config.toml
n_layer = 11
d_model = 96
n_head = 3
n_kv_head = 3
head_dim = 32
d_mlp = 256
vocab_size = 9741
activation = "swiglu"
norm = "rmsnorm"
norm_place = "out"
norm_eps = 1e-05
positions = "rope"
rope_base = 10000.0
rope_fraction = 1.0
qk_norm = true
attn_scale = 0.177
bias = "none"
tie_embeddings = false
parallel_block = false
init = "normal"
init_std_qkv = 0.051
init_std_o = 0.0109
init_std_up = 0.051
init_std_down = 0.0109
optimizer = "adamw"
lr = 0.0032
beta1 = 0.9
beta2 = 0.99
weight_decay = 0.092
lr_head = 0.00972
warmup_steps = 358
schedule = "wsd"
decay_fraction = 0.258
decay_shape = "linear"
final_lr_fraction = 0.0
batch_tokens = 16384
seq_len = 512
doc_mask = true
train_tokens = 148700000
steps = 9076
dataset = "wikipedia_en"
Each number is 50 + 15 x the weight over its row's rms, rounded and kept within 0 to 99. Layers, rows and columns count from 0. The size before them is the row's rms in percent of the matrix's.

# layer 6 attention value, 96x96, rms 0.185, rows 0-14, columns 0-95
068:44 25 52 39 24 41 45 76 28 45 19 61 62 51 62 71 33 44 60 70 36 46 30 50 45 51 55 48 64 46 34 29 57 48 47 32 60 60 86 49 27 50 36 39 43 64 64 41 58 45 67 54 35 56 36 54 43 54 68 44 22 68 46 26 43 35 35 36 56 44 59 26 24 22 39 71 64 72 62 73 50 48 25 26 50 44 49 61 79 47 42 42 30 66 73 53
077:70 53 50 51 45 52 58 44 51 48 42 49 43 59 83 49 69 70 38 39 59 31 58 47 88 46 53 56 42 48 69 89 64 45 48 45 65 28 36 65 54 35 18 60 27 56 69 45 45 67 44 55 20 59 22 44 39 68 79 47 43 24 59 22 43 57 51 64 55 36 37 37 19 52 51 52 31 29 60 40 35 53 53 49 76 50 54 38 68 68 33 50 73 30 63 47
078:49 60 69 41 77 54 36 48 84 49 68 59 51 58 34 39 86 45 24 39 23 49 42 35 53 59 35 49 51 56 53 52 58 94 62 36 57 42 45 74 60 70 57 54 38 50 43 59 63 67 29 33 30 60 48 41 47 48 30 43 55 35 17 75 52 50 54 63 58 73 49 46 41 57 48 43 47 42 77 42 47 67 26 54 72 58 52 46 02 54 57 30 46 64 35 45
077:65 13 45 80 28 54 75 58 46 43 41 94 58 44 22 51 32 59 26 70 42 35 36 27 43 53 58 43 58 47 42 41 51 61 49 46 44 51 29 52 40 38 53 54 50 63 57 41 58 36 57 45 70 62 66 50 57 69 36 56 29 68 53 39 84 62 34 63 45 26 41 40 33 39 45 18 63 36 61 45 34 35 48 51 43 33 28 43 47 73 56 12 67 45 42 60
094:60 31 55 57 42 48 44 45 11 55 42 26 48 55 35 74 35 45 63 55 55 39 68 59 62 40 61 55 43 52 31 53 60 15 58 48 49 66 79 30 35 63 41 52 50 32 60 46 45 22 45 49 38 28 42 39 38 60 85 49 80 59 34 33 36 38 65 43 52 30 60 35 65 59 49 52 41 53 55 49 10 39 51 58 49 59 52 59 39 19 47 23 46 63 06 59
073:54 76 68 46 27 36 33 61 39 64 35 25 56 59 40 74 55 43 35 41 46 66 53 64 67 47 50 60 60 49 22 28 69 52 59 68 50 43 78 57 68 49 44 51 36 56 54 53 06 58 65 28 38 46 49 47 42 45 75 41 90 15 77 53 34 36 47 27 59 54 30 53 56 50 55 36 41 46 69 55 31 56 56 30 38 34 42 33 56 44 32 36 69 59 52 72
077:67 40 75 72 62 52 56 23 56 46 57 55 30 73 48 46 63 72 43 36 41 26 66 51 52 47 49 50 51 47 44 66 54 50 46 74 54 71 50 70 36 58 56 38 66 59 44 46 56 30 33 55 80 46 53 54 06 51 50 79 51 73 79 63 44 55 74 31 39 51 37 75 63 55 38 38 63 47 60 51 27 17 73 75 39 51 50 43 59 58 33 57 62 56 15 37
099:80 45 70 49 22 40 57 29 16 45 52 74 38 47 35 41 60 46 30 78 71 40 29 55 49 41 55 48 49 55 16 49 61 39 46 66 53 59 57 45 14 72 48 49 53 56 51 46 29 23 49 46 90 48 63 70 28 63 48 70 60 70 71 48 58 50 56 41 50 41 63 35 64 53 51 34 56 74 40 32 34 40 60 70 14 33 46 42 35 60 41 42 58 43 42 51
078:43 45 51 48 10 57 50 62 69 50 58 88 69 52 42 57 51 46 31 63 47 57 24 36 62 59 60 60 56 48 50 27 23 64 47 21 83 36 58 52 65 48 53 59 44 74 52 59 49 56 68 42 76 53 49 43 45 57 27 33 36 52 50 66 55 55 34 32 49 30 37 47 49 61 61 38 71 64 79 68 63 68 37 26 34 23 45 50 38 77 46 17 51 39 71 44
087:17 34 29 67 58 46 58 50 53 57 21 40 43 44 49 43 54 19 59 49 65 65 63 48 45 50 51 57 43 49 68 48 49 60 60 86 39 38 45 26 64 41 35 41 49 49 21 31 56 50 51 59 40 59 42 56 45 44 52 52 40 49 21 57 62 86 33 40 35 65 46 78 40 33 29 64 23 55 67 78 66 74 36 46 70 56 70 58 26 56 63 87 44 43 62 64
092:64 16 64 78 06 47 44 24 45 51 64 52 51 78 53 76 43 56 37 41 54 45 54 51 68 45 61 56 50 48 53 58 47 41 42 62 53 59 62 59 33 45 49 44 59 63 50 50 40 41 45 52 60 41 44 52 49 57 62 55 71 78 83 47 43 37 60 28 54 21 54 57 55 64 37 35 60 69 49 48 24 42 55 63 20 29 46 40 15 45 40 08 67 28 25 40
070:32 44 58 45 90 43 21 59 73 46 72 35 35 33 38 25 67 34 53 48 64 43 54 45 66 51 39 08 37 45 44 49 47 09 28 49 26 43 34 49 23 58 37 58 57 50 61 54 50 21 68 59 36 67 36 61 21 41 58 53 26 53 42 70 38 60 67 45 63 53 46 45 51 64 50 60 55 33 45 42 44 48 47 39 26 73 52 43 73 66 46 62 32 48 73 53
079:37 42 28 59 65 94 61 36 50 48 63 39 28 46 59 64 55 27 48 39 45 28 65 34 56 48 62 79 34 50 66 72 33 60 54 59 53 41 55 32 46 40 40 41 38 35 53 52 64 48 54 71 31 42 30 46 65 67 40 15 59 43 41 53 71 59 37 77 39 23 71 50 59 49 47 81 40 42 64 52 91 64 40 68 63 68 50 48 55 48 46 37 22 47 31 38
066:33 36 36 43 73 48 46 47 50 44 35 27 43 40 66 49 46 37 56 59 37 54 70 50 55 56 46 39 42 49 63 49 51 41 40 64 40 41 37 41 75 44 53 40 57 43 42 53 46 99 76 52 29 55 32 45 67 44 48 33 32 29 19 32 57 76 30 52 51 73 47 87 48 54 57 69 28 16 70 42 67 51 39 72 61 62 68 45 85 36 63 31 61 34 38 55
094:56 55 65 83 63 62 44 23 50 54 53 53 48 44 36 72 59 66 60 40 63 16 61 41 52 44 42 58 49 50 40 58 38 46 62 57 54 62 52 21 29 58 64 60 61 44 56 44 46 09 41 49 71 50 40 36 22 48 40 58 83 49 74 49 32 37 66 27 44 33 48 43 72 81 58 23 45 56 40 35 43 23 66 79 30 37 51 55 41 50 32 55 73 50 22 44